{"num_hidden_layers": 20, "hidden_size": 96, "num_attention_heads": 3, "num_key_value_heads": 3, "head_dim": 32, "intermediate_size": 256, "vocab_size": 640, "hidden_act": "swiglu", "norm": "rmsnorm", "norm_place": "pre", "norm_eps": 1e-05, "positions": "rope", "rope_theta": 10000.0, "rope_fraction": 1.0, "qk_norm": false, "attn_scale": 0.177, "bias": "none", "tie_word_embeddings": false, "parallel_block": false, "init": "normal", "init_std_qkv": 0.0704, "init_std_o": 0.0111, "init_std_up": 0.0704, "init_std_down": 0.00681, "optimizer": "adamw", "learning_rate": 0.00271, "lr_mult_qkv": 0.7, "beta1": 0.95, "beta2": 0.99, "lr_head": 0.00607, "max_grad_norm": 0.5, "warmup_steps": 240, "schedule": "wsd", "decay_fraction": 0.637, "decay_shape": "linear", "final_lr_fraction": 0.1, "batch_tokens": [8192, 16384, 32768, 65536], "max_seq_len": 512, "doc_mask": true, "train_tokens": 84350000, "max_steps": 3468, "dataset": "wikipedia_en"}
Each number is 50 + 12 x the weight over the matrix's rms, rounded and kept within 0 to 99. Layers, rows and columns count from 0.

# layer 7 MLP down (transposed), 256x96, rms 0.122, rows 220-244, columns 0-95
40 43 45 55 40 31 31 41 56 27 66 62 59 40 55 50 63 22 46 52 48 36 49 56 77 70 35 66 59 35 52 31 38 50 48 51 52 49 47 43 53 35 61 71 51 53 62 37 52 45 43 53 48 57 72 55 46 49 31 46 31 60 45 60 57 57 74 66 44 52 38 69 49 65 54 33 53 53 48 61 54 55 39 50 49 47 40 48 37 78 45 43 51 52 67 35
31 43 56 41 33 45 42 50 60 58 53 40 51 31 39 29 52 42 83 63 64 57 53 42 53 17 47 45 66 37 58 52 46 53 54 46 42 41 57 66 49 58 71 36 58 51 83 53 67 64 52 43 76 15 72 46 53 40 50 53 32 47 25 65 31 56 45 61 28 67 70 61 43 34 57 65 60 47 52 59 42 40 55 70 52 40 44 72 52 39 27 39 41 54 52 46
67 41 49 58 67 52 52 58 38 40 53 57 41 46 58 54 54 41 31 45 45 14 60 39 46 57 50 47 68 57 53 32 56 62 43 61 51 37 58 37 44 43 39 49 44 55 60 38 54 41 29 57 58 55 56 47 43 61 72 60 51 26 53 55 60 44 60 48 27 55 50 55 39 50 35 40 45 56 47 29 37 49 55 47 47 45 52 51 49 54 39 46 68 42 62 40
13 39 63 37 42 28 47 58 47 32 38 36 59 51 29 67 58 45 46 45 32 38 51 43 35 57 55 62 75 53 60 41 47 41 49 63 51 31 50 34 48 52 51 63 32 67 34 66 42 59 65 28 54 62 57 69 37 72 53 67 52 43 40 52 57 41 45 57 21 47 73 56 60 52 28 54 58 73 49 57 55 49 41 69 58 54 45 37 49 63 45 49 65 39 43 35
66 47 59 51 46 57 69 34 31 37 46 41 49 36 71 67 58 72 54 45 43 63 53 30 49 41 39 43 39 74 35 53 63 52 58 48 60 36 42 56 44 42 45 44 46 69 40 19 46 42 49 52 47 60 42 46 47 57 42 72 46 43 59 34 43 27 64 50 67 46 57 42 55 45 37 56 63 47 36 32 54 70 38 55 45 49 48 48 61 63 53 40 55 31 62 36
64 41 34 55 49 50 38 60 46 53 45 53 43 69 42 55 65 45 44 35 54 39 35 50 53 58 76 44 63 50 40 62 39 48 68 49 45 41 57 62 30 43 45 51 47 57 53 68 46 47 44 48 52 39 45 44 58 40 42 74 38 60 45 66 55 34 59 27 50 35 42 45 50 54 61 44 45 53 48 58 44 61 54 61 64 48 46 51 31 44 48 58 56 62 53 50
29 62 30 43 40 56 44 67 64 35 38 34 35 56 55 41 54 29 58 61 53 77 51 34 30 57 47 51 52 41 44 47 61 28 61 37 61 38 59 56 41 39 67 66 37 43 30 61 48 55 38 37 62 49 32 70 54 38 44 49 54 49 58 32 69 50 23 37 45 44 79 54 45 45 33 59 45 68 45 36 39 36 61 32 45 44 56 38 22 61 56 50 32 25 40 50
50 39 49 49 39 39 50 55 49 35 55 49 52 40 56 51 48 45 28 46 43 36 37 38 55 94 51 49 50 57 55 43 47 46 38 42 53 57 55 51 45 46 42 45 35 50 70 44 48 39 57 55 29 42 35 43 44 77 39 38 27 40 38 34 44 60 59 70 57 39 43 30 48 66 36 49 65 38 45 53 40 70 38 45 20 36 65 58 45 51 50 70 40 55 37 51
80 59 69 52 55 35 90 35 56 75 55 44 55 43 43 59 54 60 61 43 67 57 49 44 38 58 56 47 62 38 47 46 53 52 48 47 50 39 28 47 63 58 41 65 41 47 49 33 63 53 40 52 45 38 60 57 41 46 36 74 57 50 44 50 55 50 43 44 62 67 60 44 50 54 57 67 36 40 37 57 34 45 33 57 41 63 45 60 69 63 56 44 34 51 50 73
50 50 46 59 72 40 54 52 31 47 70 65 51 60 46 56 43 34 43 55 56 54 39 58 62 45 58 35 28 61 30 38 25 63 65 31 28 78 62 38 71 23 48 47 39 57 69 67 58 71 64 56 51 32 56 63 56 59 64 58 47 38 41 35 45 40 56 58 36 47 67 69 36 80 81 46 44 55 30 53 53 71 55 34 44 50 64 52 60 41 37 59 65 43 58 44
69 64 46 30 38 52 60 48 62 50 61 36 38 72 83 58 55 43 40 45 60 43 53 43 56 22 49 28 41 51 36 56 52 44 38 36 54 37 47 55 52 40 49 36 63 50 44 63 39 53 43 48 59 46 51 67 57 41 42 33 38 52 53 56 53 73 63 52 51 61 42 71 43 26 57 99 40 68 50 50 33 35 55 58 24 56 37 50 33 41 61 34 29 61 48 47
26 39 54 63 24 30 58 38 65 61 41 63 61 56 40 60 41 43 62 25 57 52 47 42 64 19 65 60 59 45 62 59 60 42 47 51 31 39 47 34 63 39 60 43 64 51 50 43 46 49 44 50 54 52 58 57 45 44 52 65 56 36 52 53 47 51 67 39 28 47 14 57 45 44 45 59 51 36 60 47 62 51 51 65 49 55 44 70 61 43 49 55 52 37 55 37
69 52 43 40 58 64 57 45 75 60 48 44 65 49 40 56 40 35 48 35 66 68 54 53 41 55 42 41 68 59 43 70 40 42 55 44 53 70 49 78 34 41 63 60 69 53 43 41 64 68 59 56 33 55 38 56 54 36 38 28 67 66 49 62 47 49 60 57 53 36 63 54 59 61 66 50 37 47 31 58 44 42 39 64 42 37 47 42 35 74 44 38 42 72 54 51
64 55 55 50 39 63 40 58 29 36 51 37 67 64 64 38 46 52 25 54 55 55 46 34 58 39 56 64 50 42 44 52 37 59 39 40 47 56 62 42 59 53 51 40 46 43 47 55 59 45 70 54 47 57 55 47 65 44 60 47 40 61 42 40 37 58 34 61 51 67 54 35 43 63 48 49 56 53 48 50 43 46 42 51 64 59 56 36 60 56 59 66 38 55 55 50
59 53 48 68 50 37 55 28 52 43 57 55 37 65 40 34 54 70 36 40 47 42 55 36 57 43 55 51 55 34 37 63 29 36 68 55 60 57 53 66 57 55 47 46 25 49 53 47 46 53 46 39 62 45 62 57 42 31 54 46 67 47 39 53 37 45 43 53 72 41 33 66 67 43 45 56 42 52 59 50 53 51 51 41 43 39 50 58 75 51 48 32 55 69 71 62
64 49 58 67 44 29 49 58 47 63 46 43 58 42 70 57 44 61 54 46 40 30 42 59 44 43 51 57 47 42 59 44 48 43 49 48 20 37 65 47 33 23 56 65 46 55 48 62 35 41 31 37 46 70 70 64 52 37 41 66 41 30 62 41 71 44 72 45 73 34 53 33 45 43 44 46 78 39 50 37 67 61 47 46 55 32 58 74 51 49 45 17 40 63 44 53
45 50 43 46 47 60 39 56 53 56 47 51 41 41 50 47 55 54 44 46 52 42 43 34 44 55 45 38 47 58 49 61 50 53 56 54 41 47 57 33 48 52 58 59 51 44 42 49 55 65 46 49 53 48 55 51 46 57 50 41 62 53 61 55 67 61 41 53 51 60 60 41 50 46 44 44 49 48 45 44 53 47 43 41 50 66 45 51 47 51 63 36 44 49 59 55
56 55 37 48 55 59 47 46 64 57 65 50 45 36 42 51 56 57 58 53 50 37 37 57 51 99 49 63 51 32 53 44 56 55 54 57 53 42 53 49 48 51 55 61 45 56 57 41 27 26 61 74 60 35 43 61 57 39 46 54 62 56 71 49 55 45 55 51 58 58 53 52 56 30 72 31 75 75 56 43 33 40 26 54 23 43 57 57 28 50 37 58 61 38 52 60
80 46 59 39 55 50 60 37 41 71 21 42 46 56 43 49 85 34 63 52 26 34 57 54 32 40 50 38 52 85 45 75 32 48 40 57 64 35 60 58 29 42 58 60 56 30 47 47 45 59 59 34 53 47 55 46 57 52 41 56 59 55 24 72 73 41 57 63 41 44 55 70 24 36 52 42 32 44 48 44 43 44 60 33 48 56 58 77 43 57 40 57 55 47 52 66
23 53 52 44 34 62 51 66 50 60 42 40 53 49 48 54 42 55 45 48 50 45 69 44 43 29 42 52 35 51 52 52 29 34 55 52 42 42 26 54 48 55 50 49 58 51 34 53 58 49 44 53 56 52 42 49 55 66 51 41 60 43 35 43 41 70 45 43 55 68 62 60 65 55 39 62 52 35 58 50 57 40 45 38 41 75 54 33 74 65 49 22 62 46 34 73
45 46 40 39 52 55 44 44 49 72 49 43 66 57 56 57 62 54 49 51 47 49 46 55 48 39 40 44 37 68 60 31 52 66 42 67 45 52 44 31 40 47 46 51 48 43 45 62 45 40 56 36 61 53 54 46 53 45 29 73 49 38 38 58 38 56 48 75 55 56 47 54 43 52 58 55 48 56 69 39 71 56 43 58 58 60 49 71 60 44 59 58 64 28 41 28
73 18 53 75 38 29 46 55 45 59 54 70 42 39 57 32 33 43 65 57 44 59 49 61 58 39 67 42 26 68 60 44 49 46 46 50 47 66 65 56 54 72 80 45 69 40 53 46 65 45 56 50 37 48 45 46 54 58 47 58 53 59 52 50 26 56 59 47 53 37 53 43 48 49 40 43 34 33 63 59 12 44 63 68 63 52 60 53 62 60 62 26 32 54 37 45
24 57 67 54 42 40 47 50 52 65 54 49 66 44 56 63 50 38 59 35 42 69 29 58 29 41 51 64 54 47 38 62 41 50 34 47 61 47 48 46 39 34 48 38 53 61 29 42 45 38 67 46 49 27 34 69 28 36 53 67 72 75 38 38 46 71 15 60 55 60 54 52 57 49 45 33 46 52 69 50 53 41 78 59 60 70 66 34 53 41 60 46 56 36 45 42
21 39 63 56 44 13 58 42 39 39 37 63 44 34 59 39 38 39 58 50 50 44 56 56 59 42 47 65 37 48 33 39 57 41 42 48 65 36 49 36 59 47 27 64 52 76 37 24 41 52 48 33 30 53 42 47 45 46 41 75 50 36 54 48 60 78 41 70 49 42 41 24 49 46 35 38 72 55 46 63 44 58 60 42 60 41 54 35 54 70 64 44 58 39 33 53
99 39 58 64 49 58 56 48 64 43 49 67 56 25 43 65 51 53 38 42 44 42 54 39 31 97 42 36 51 38 52 40 64 42 48 40 37 42 55 36 45 55 49 72 48 54 48 42 39 52 57 73 53 67 54 60 57 55 58 59 67 62 56 54 56 48 40 46 46 57 60 49 43 58 43 46 49 64 50 37 65 60 41 46 29 63 48 56 01 51 45 43 47 49 53 58
# layer 7 MLP gate, 256x96, rms 0.132, rows 221-244, columns 0-95
45 45 45 43 65 70 50 54 38 54 45 25 41 34 33 70 37 56 46 65 20 40 56 40 34 65 53 55 74 48 63 52 41 45 46 36 37 45 63 55 41 51 39 32 49 48 76 68 40 44 52 37 39 60 29 54 39 48 26 51 42 61 42 45 28 41 31 45 51 51 65 41 45 46 68 28 63 55 53 49 45 78 46 47 39 39 51 41 53 55 25 42 31 69 51 41
56 57 44 59 68 43 53 60 31 58 49 40 34 42 59 46 43 49 38 48 54 40 43 33 40 45 50 46 68 55 40 42 52 58 52 43 47 56 59 24 59 43 35 64 43 40 46 63 60 58 45 41 69 68 24 33 48 43 62 44 50 54 50 59 51 62 68 64 43 71 60 36 58 58 38 63 63 47 51 48 44 39 54 67 42 47 40 29 44 50 43 45 44 46 58 30
55 65 64 48 43 35 54 24 50 36 49 42 39 73 39 63 74 53 46 55 20 57 57 41 38 61 65 41 44 51 63 29 39 30 51 72 74 20 54 44 32 57 53 37 51 50 47 57 59 55 64 29 44 63 59 53 35 57 43 66 41 38 51 43 58 30 40 65 55 36 41 61 51 61 56 40 40 47 31 44 40 48 47 42 60 67 54 40 44 59 33 55 49 63 73 70
47 51 36 72 65 39 47 65 46 70 63 45 41 66 53 41 69 52 48 45 38 71 64 55 78 49 39 50 61 26 64 20 63 49 62 66 52 41 40 44 36 64 57 30 42 55 68 38 37 40 50 46 60 40 30 47 67 43 43 38 70 61 53 26 35 56 39 37 66 43 70 54 41 57 43 51 59 43 28 49 50 61 63 58 36 41 60 41 39 43 68 48 27 46 25 42
42 53 54 68 43 48 51 50 46 40 39 43 47 30 54 51 47 47 50 59 51 52 58 43 57 49 72 35 54 54 67 31 44 69 48 41 46 44 67 53 42 41 36 51 75 41 48 46 43 45 48 44 58 61 46 56 45 60 46 33 62 57 44 41 57 45 48 37 61 63 56 63 26 60 47 55 42 63 35 41 47 32 34 45 41 46 52 57 45 37 36 49 38 39 60 58
57 67 29 59 51 38 60 40 69 55 62 50 45 44 37 58 48 48 38 78 41 28 75 59 45 49 63 41 26 56 78 28 57 64 66 47 74 64 61 50 41 33 26 40 57 48 46 61 53 30 38 49 36 74 46 46 59 48 41 33 67 65 47 52 56 68 45 39 52 68 55 27 66 60 74 38 63 48 70 41 56 49 58 74 20 49 50 32 35 55 32 55 51 74 61 60
42 45 28 48 63 46 48 63 42 72 87 61 44 52 56 32 49 45 56 64 46 43 59 64 27 63 37 36 54 21 65 48 63 57 48 50 54 32 46 32 43 39 45 49 52 58 60 37 51 69 49 47 58 47 40 55 44 60 55 47 64 63 51 57 59 43 23 48 44 60 31 46 34 46 50 37 54 54 46 48 47 37 33 69 52 69 50 57 53 45 26 57 59 69 43 53
45 38 41 57 41 69 32 50 36 42 56 48 49 47 40 67 51 47 54 51 35 49 40 47 61 53 49 59 65 54 62 50 48 34 62 45 45 60 61 57 35 60 55 40 60 17 54 52 66 47 57 59 51 38 47 31 56 56 42 46 51 53 57 53 50 38 33 57 38 76 46 57 40 65 35 33 59 68 54 74 71 57 53 52 53 50 44 54 45 67 53 58 71 53 46 44
36 42 24 71 29 28 43 64 48 48 64 57 50 49 29 51 64 57 58 66 50 31 69 47 49 52 42 47 57 26 51 46 66 32 54 60 53 77 24 70 64 59 51 70 42 42 56 89 51 18 22 58 53 56 42 40 44 72 36 34 23 48 63 50 81 51 38 65 41 58 65 36 73 38 49 48 68 71 40 39 58 48 50 66 54 47 43 37 39 68 57 26 68 39 42 31
64 59 73 50 48 33 53 52 57 43 62 66 70 57 65 50 54 33 40 46 37 22 57 32 36 62 56 25 57 50 55 51 29 73 49 52 40 44 47 42 43 61 35 62 86 42 33 64 58 26 46 61 26 46 65 34 51 55 43 31 47 73 62 49 55 57 55 51 56 46 47 39 53 73 31 57 34 58 50 31 57 26 47 26 45 52 47 42 31 45 52 36 40 59 40 57
29 46 57 63 39 29 76 59 41 63 73 39 57 53 35 39 62 31 69 43 61 42 52 49 60 56 43 70 58 50 46 36 77 34 56 54 28 56 55 46 60 53 54 48 53 60 52 50 36 31 21 60 53 53 55 28 50 51 57 49 57 63 51 47 57 41 40 50 49 55 41 57 73 68 56 45 54 47 57 54 72 49 51 62 55 61 57 56 28 57 46 42 66 61 38 30
44 45 43 65 57 41 57 43 50 54 65 47 42 64 31 57 53 21 44 37 38 42 47 72 51 48 76 63 55 44 34 49 66 46 86 44 41 46 57 24 37 52 48 47 33 26 44 46 41 47 36 44 58 64 48 65 13 43 52 47 36 41 51 48 40 49 35 62 65 68 63 36 56 38 52 40 71 21 42 34 52 42 35 39 45 63 55 36 30 36 30 53 45 45 63 43
50 53 41 51 54 67 63 27 52 40 63 50 47 57 55 62 45 31 48 74 54 40 62 56 48 51 55 39 46 58 49 40 64 62 37 51 44 60 52 57 53 45 46 53 47 53 73 56 55 58 44 43 48 43 50 56 62 44 39 48 43 47 58 58 45 34 40 61 45 65 47 37 46 46 60 44 42 60 59 59 56 48 52 42 54 50 45 62 52 53 58 45 57 45 47 50
50 61 63 55 47 67 51 55 32 87 67 47 47 55 49 44 70 63 53 74 52 50 64 61 64 53 44 70 42 36 39 34 39 50 46 31 54 48 65 76 45 54 50 54 52 48 64 48 51 56 33 56 45 53 33 25 61 69 54 33 59 69 59 53 54 23 48 62 53 53 48 58 45 33 38 55 50 42 64 48 42 45 59 56 47 58 54 57 33 47 44 50 44 50 40 40
50 37 52 57 53 42 54 57 49 52 49 50 57 53 31 30 68 57 35 41 37 69 58 54 63 50 60 55 50 48 66 47 37 48 67 56 38 55 46 30 33 39 46 70 48 40 58 79 67 33 30 67 50 47 54 40 47 60 43 46 33 32 88 44 36 57 49 57 47 56 68 59 62 30 59 47 36 41 42 49 45 51 34 85 56 48 47 33 46 51 78 71 76 31 67 60
49 59 52 40 64 50 54 42 50 43 49 56 40 47 49 54 51 60 53 55 45 26 42 58 52 58 47 49 50 54 52 47 51 52 45 60 59 44 48 44 56 64 52 42 52 47 61 49 33 59 51 34 52 53 56 40 40 58 47 38 47 48 54 52 45 59 50 50 40 46 48 55 38 50 59 60 67 47 56 47 52 56 52 59 45 52 51 53 48 47 46 49 43 43 42 51
59 58 35 68 42 71 45 45 33 43 42 43 61 51 41 62 68 49 40 55 68 27 63 48 55 62 39 42 48 44 78 53 50 56 49 61 55 35 33 39 77 74 51 48 52 28 45 51 55 48 63 47 52 34 57 36 62 54 34 41 57 20 70 75 46 36 26 67 35 52 64 25 53 59 51 34 64 63 48 48 43 35 62 49 56 52 33 35 39 44 62 37 55 49 40 42
49 37 53 51 53 42 32 45 61 36 58 46 40 67 40 72 47 54 32 37 64 74 25 58 44 57 66 65 24 50 45 34 31 37 57 38 37 62 35 51 36 57 38 40 43 36 86 62 55 56 38 52 23 43 41 51 43 57 47 67 34 48 65 45 39 28 48 61 56 48 53 14 51 55 53 49 41 56 42 60 67 42 56 35 50 63 38 52 43 55 48 51 27 58 69 38
43 37 27 47 36 50 53 59 61 33 55 65 58 49 50 59 66 48 43 34 44 48 27 51 35 51 37 64 47 48 43 56 46 46 37 37 37 65 35 16 47 52 36 53 63 59 54 45 64 70 60 57 34 53 41 31 37 40 59 60 55 38 56 24 71 40 45 70 40 57 50 50 54 54 55 42 33 47 60 46 63 38 54 51 49 50 52 28 40 57 46 47 66 41 66 32
49 50 47 59 38 67 53 58 65 56 50 71 52 45 55 56 55 55 48 35 65 44 62 73 40 66 49 50 25 57 54 37 49 54 41 37 38 56 61 41 48 40 36 37 42 55 44 61 47 57 49 40 61 46 42 18 34 49 49 49 41 42 47 47 58 53 51 53 45 57 39 40 53 47 54 36 52 37 47 53 54 55 55 80 49 36 46 39 35 51 49 64 47 44 77 51
61 52 72 44 29 67 55 66 38 22 69 15 45 56 62 31 86 29 30 29 51 58 61 59 58 48 36 49 58 30 43 45 65 56 55 14 50 46 39 52 66 34 48 66 58 40 43 52 45 56 55 51 52 43 52 37 44 46 46 69 56 54 46 40 55 18 43 43 60 57 53 57 64 69 63 40 43 51 51 46 41 46 56 59 39 46 65 52 40 47 57 59 22 52 38 42
52 48 64 30 45 43 46 64 53 63 49 42 53 36 20 41 42 57 53 38 48 57 49 32 43 46 51 50 44 32 56 31 85 68 45 38 55 40 37 31 31 46 58 37 58 62 31 58 62 53 61 59 65 51 63 55 42 43 26 38 59 52 54 52 40 57 48 64 47 57 56 83 31 76 59 36 36 67 65 50 41 45 65 60 64 63 52 46 44 43 57 59 61 22 46 60
41 46 43 45 63 65 47 57 27 41 33 56 54 52 47 74 60 70 42 70 55 21 72 51 39 63 31 54 45 31 52 41 35 50 56 52 58 49 31 52 53 75 58 47 74 58 56 26 59 54 60 64 54 40 56 61 40 28 38 56 48 35 54 46 53 53 30 32 37 59 43 40 59 52 42 29 54 61 50 83 66 64 74 53 63 51 48 37 34 49 41 60 68 25 37 64
98 62 64 70 49 59 49 40 74 40 69 47 55 57 57 71 63 46 59 39 43 24 57 34 42 66 31 42 46 49 49 52 53 50 68 51 25 52 55 47 50 74 45 64 76 32 26 59 67 61 67 48 63 50 43 39 66 52 39 25 61 57 57 63 62 47 45 61 50 50 44 55 35 64 58 46 62 67 50 47 62 38 51 40 71 49 39 46 23 28 55 27 38 28 54 52
# layer 7 MLP up, 256x96, rms 0.124, rows 221-244, columns 0-95
42 57 45 50 56 55 40 80 50 41 13 60 55 64 64 36 59 28 62 51 78 57 52 49 55 57 30 32 39 48 33 53 38 41 69 54 52 47 55 79 45 48 60 40 52 63 51 47 48 49 61 30 53 61 55 43 65 52 63 39 53 50 32 50 59 77 46 45 53 62 65 46 59 54 56 59 53 61 28 70 57 48 63 60 44 55 38 37 43 40 40 60 48 27 49 45
48 72 58 49 52 35 65 36 56 56 63 52 59 42 40 37 52 42 46 60 46 46 47 62 47 63 49 45 41 37 34 24 38 51 40 37 50 55 64 51 61 34 65 38 61 42 55 38 53 64 44 55 42 68 45 43 45 49 30 34 67 42 45 27 54 42 50 56 60 60 48 45 52 22 49 56 44 28 42 53 64 38 46 65 62 68 66 55 63 44 42 53 51 36 50 30
45 42 43 48 39 76 12 38 49 56 51 41 76 66 37 43 77 29 25 43 46 65 52 54 38 40 47 43 28 71 70 54 60 43 67 63 53 51 70 58 37 44 55 61 61 51 35 56 35 51 36 50 46 45 57 29 42 49 42 46 53 43 56 35 45 62 62 39 35 57 59 45 62 79 47 52 55 31 69 47 51 68 54 56 55 38 50 36 45 29 48 40 52 41 37 48
33 54 43 57 56 44 31 60 39 54 54 61 59 54 39 47 59 50 48 51 51 66 56 59 62 51 39 46 55 42 55 42 41 67 44 32 44 50 46 57 43 67 54 26 43 34 51 39 41 49 43 30 70 38 33 49 37 46 30 45 70 53 45 38 53 52 39 21 81 41 54 44 47 48 61 72 59 54 35 46 65 49 65 41 39 37 23 56 60 46 55 36 38 60 38 35
43 60 46 72 67 51 40 53 35 52 42 39 42 55 54 32 60 48 60 49 40 50 52 48 82 27 59 69 55 54 49 62 59 66 36 57 45 55 53 42 37 73 28 60 65 55 51 47 50 55 55 52 53 42 46 41 61 44 40 53 58 40 41 45 60 38 50 47 36 39 40 47 53 48 41 49 50 56 54 44 58 57 49 69 52 53 52 47 45 58 58 57 49 43 62 35
39 44 60 58 50 72 56 68 50 45 37 33 44 50 42 45 44 55 48 16 37 64 38 55 43 58 49 58 87 17 35 53 45 25 44 55 42 41 55 53 49 47 65 74 51 46 60 44 40 69 67 45 55 23 39 41 56 26 54 41 28 38 53 45 45 57 37 64 70 27 69 71 43 49 39 41 59 57 41 60 41 60 43 35 50 67 37 64 55 66 60 55 61 40 33 59
49 45 58 37 41 47 63 61 36 40 34 46 39 45 55 59 55 55 59 52 32 56 53 45 61 55 58 41 66 67 51 68 58 43 50 43 51 58 70 54 45 47 58 53 37 34 30 43 60 22 67 62 61 57 46 53 67 34 48 35 50 39 56 52 48 53 56 36 63 55 72 39 53 41 45 50 61 46 60 46 56 62 68 44 33 12 54 41 38 55 59 27 34 28 40 56
41 49 64 34 57 50 54 53 53 49 57 38 41 73 69 52 54 33 47 50 39 45 52 60 50 42 53 64 40 40 40 36 37 65 66 60 66 45 31 28 49 36 30 57 28 56 59 20 57 62 50 46 40 41 45 53 60 55 54 59 64 37 36 52 48 55 63 50 42 59 50 45 65 55 54 54 67 36 60 49 46 55 30 72 37 41 38 57 45 53 48 35 39 42 29 63
54 23 68 49 46 52 46 49 47 49 65 63 52 59 41 51 50 52 36 45 62 41 43 51 57 64 39 47 54 40 34 47 35 70 80 36 42 44 70 50 67 61 46 44 49 68 39 44 53 64 42 56 42 57 45 61 41 57 21 64 68 70 13 45 39 51 40 69 48 50 62 17 38 29 31 45 49 36 25 41 74 59 48 42 62 66 59 78 71 27 55 60 50 57 78 43
54 30 58 49 71 35 47 50 53 27 54 40 54 45 50 43 58 56 55 47 36 38 72 48 24 53 65 42 48 54 60 56 40 49 68 14 49 35 67 50 36 43 43 48 55 45 50 45 39 36 59 53 55 39 65 38 53 49 67 38 49 28 57 46 69 14 63 33 67 45 40 46 29 67 23 43 29 58 34 70 35 44 60 41 53 51 34 37 50 66 71 52 28 56 53 55
32 53 54 66 50 31 69 41 49 63 61 54 52 45 42 63 41 46 56 42 57 42 50 50 64 50 53 76 37 66 57 53 60 46 39 44 46 56 54 43 64 40 45 44 34 71 49 42 33 30 37 54 52 49 43 40 45 71 47 63 35 55 53 53 74 63 57 62 39 56 35 32 66 59 60 55 39 52 65 57 50 54 49 47 68 83 48 72 57 43 44 49 63 59 46 38
41 48 68 36 44 70 45 57 59 48 37 46 40 53 42 52 39 56 62 34 45 65 41 33 45 46 27 37 49 43 77 46 47 56 29 52 57 41 37 59 39 44 52 67 57 74 59 44 69 66 74 45 40 56 46 48 53 39 55 51 58 60 35 55 42 59 60 36 37 21 61 66 42 67 35 45 33 57 48 69 65 56 60 68 42 35 64 47 45 64 48 60 61 42 48 70
52 62 54 54 35 57 49 45 38 41 60 47 50 45 67 45 44 47 53 40 50 34 58 52 48 35 46 34 52 58 51 57 72 38 55 42 46 50 26 61 67 60 57 31 50 50 52 54 43 40 38 28 60 51 50 59 45 54 36 68 57 33 35 48 59 35 50 43 51 62 38 55 56 45 64 41 56 55 45 53 52 55 67 42 54 46 59 46 43 60 58 46 53 41 48 48
38 59 46 53 61 53 56 26 49 72 61 65 33 69 65 51 53 44 31 62 43 50 59 58 55 53 39 35 47 59 33 53 42 48 42 66 59 57 56 70 48 39 37 67 34 49 39 59 51 65 42 62 51 58 32 51 61 56 37 52 42 48 35 30 49 50 53 58 52 50 44 56 62 58 51 62 57 41 47 45 58 48 55 27 51 40 36 60 45 53 43 45 46 71 50 41
63 62 54 32 76 31 64 48 51 33 53 60 27 46 42 58 50 30 54 65 40 39 46 68 42 52 51 38 42 71 53 56 44 35 46 23 69 17 56 65 42 47 42 52 41 45 89 38 55 57 61 43 57 66 65 63 57 38 36 68 49 38 48 55 46 37 64 54 83 59 51 36 37 44 27 45 78 59 43 34 47 49 30 63 56 55 47 66 48 45 48 46 45 53 51 27
49 54 41 62 41 56 55 54 41 54 52 31 57 52 61 57 35 51 39 58 47 53 45 53 44 46 51 68 47 58 57 48 46 52 44 53 49 54 48 43 43 58 46 49 52 52 55 46 39 44 45 59 49 64 46 42 60 51 53 43 43 44 45 44 39 48 55 52 60 39 53 50 42 47 47 48 48 55 56 57 44 58 30 49 46 57 61 55 51 46 48 52 58 45 59 56
41 67 42 64 75 26 41 72 51 61 43 69 46 48 51 44 50 52 55 69 39 73 28 48 51 38 63 38 47 66 39 31 25 42 65 54 47 40 58 73 24 56 53 49 48 60 42 61 42 42 29 44 47 38 39 51 45 78 48 48 47 65 39 44 59 71 47 55 50 47 38 73 49 33 48 64 47 60 53 53 63 68 35 61 47 55 62 57 59 58 57 74 68 52 28 50
57 55 55 43 61 56 54 43 73 42 36 69 80 42 22 76 59 46 48 53 47 30 34 61 43 56 35 50 37 48 69 43 17 49 35 66 36 25 57 31 36 56 50 65 50 46 59 49 55 49 68 59 48 41 43 39 32 28 36 53 34 53 44 71 29 60 52 68 39 55 69 31 41 34 66 55 36 66 63 74 67 50 73 39 47 60 25 59 47 56 60 61 49 24 31 42
43 57 42 72 49 57 51 65 55 39 48 33 45 59 43 45 50 60 49 44 43 38 46 48 70 38 41 63 45 21 70 53 66 47 45 70 42 26 48 48 61 59 41 43 55 59 53 58 34 67 56 69 39 37 55 47 57 38 62 55 55 42 70 51 54 41 52 56 43 53 52 44 55 72 52 48 51 31 50 58 60 19 54 53 50 35 44 36 52 56 44 39 83 33 55 55
43 44 44 63 47 39 48 59 37 47 56 43 47 44 53 68 64 79 71 43 34 38 51 58 54 62 49 57 50 49 38 52 70 51 49 53 53 56 62 52 56 48 49 55 63 44 49 61 79 61 53 51 66 52 54 47 34 55 34 43 51 51 54 38 62 34 46 43 40 63 47 46 50 74 34 42 60 52 65 44 55 52 62 65 59 49 43 43 48 54 56 35 51 40 48 51
54 68 47 36 34 67 48 56 36 61 42 64 69 74 46 34 76 47 38 61 48 46 57 39 47 49 63 56 45 63 66 55 69 52 52 49 48 35 50 52 35 64 57 52 41 46 47 54 34 57 59 65 41 41 56 58 44 32 32 50 59 43 54 45 34 51 11 57 30 39 81 18 61 50 75 48 39 50 52 40 53 57 19 35 64 37 56 29 51 59 53 51 62 53 51 52
55 52 70 45 45 32 29 68 66 75 52 40 28 66 45 45 70 41 40 31 65 69 68 49 45 61 34 50 29 50 45 48 44 50 42 68 47 72 48 42 58 39 40 43 54 46 49 55 53 57 57 63 51 32 54 44 51 38 50 65 57 74 38 37 71 57 28 56 64 72 58 51 54 56 67 34 37 54 55 24 63 21 69 59 56 59 63 36 36 59 48 40 52 46 60 41
52 56 45 61 68 51 60 45 49 32 46 65 62 58 66 35 53 54 41 47 43 41 51 32 43 59 41 68 53 33 40 50 57 61 52 67 67 65 30 68 20 37 60 45 48 69 70 42 70 44 60 34 50 51 62 30 51 52 46 73 71 43 60 44 56 38 58 38 47 49 53 34 39 26 29 58 50 66 55 64 38 65 61 35 60 50 68 20 56 35 65 68 64 50 43 59
03 44 29 40 79 27 49 37 63 67 69 62 26 31 49 23 34 35 63 67 39 68 40 50 60 42 52 75 48 68 37 54 49 69 38 56 76 60 75 65 62 38 56 41 40 53 40 47 42 49 42 37 24 50 52 43 46 26 45 44 68 75 32 45 36 80 50 52 52 62 54 23 60 56 45 35 37 38 49 64 49 50 50 37 36 37 45 53 59 60 49 84 61 52 39 54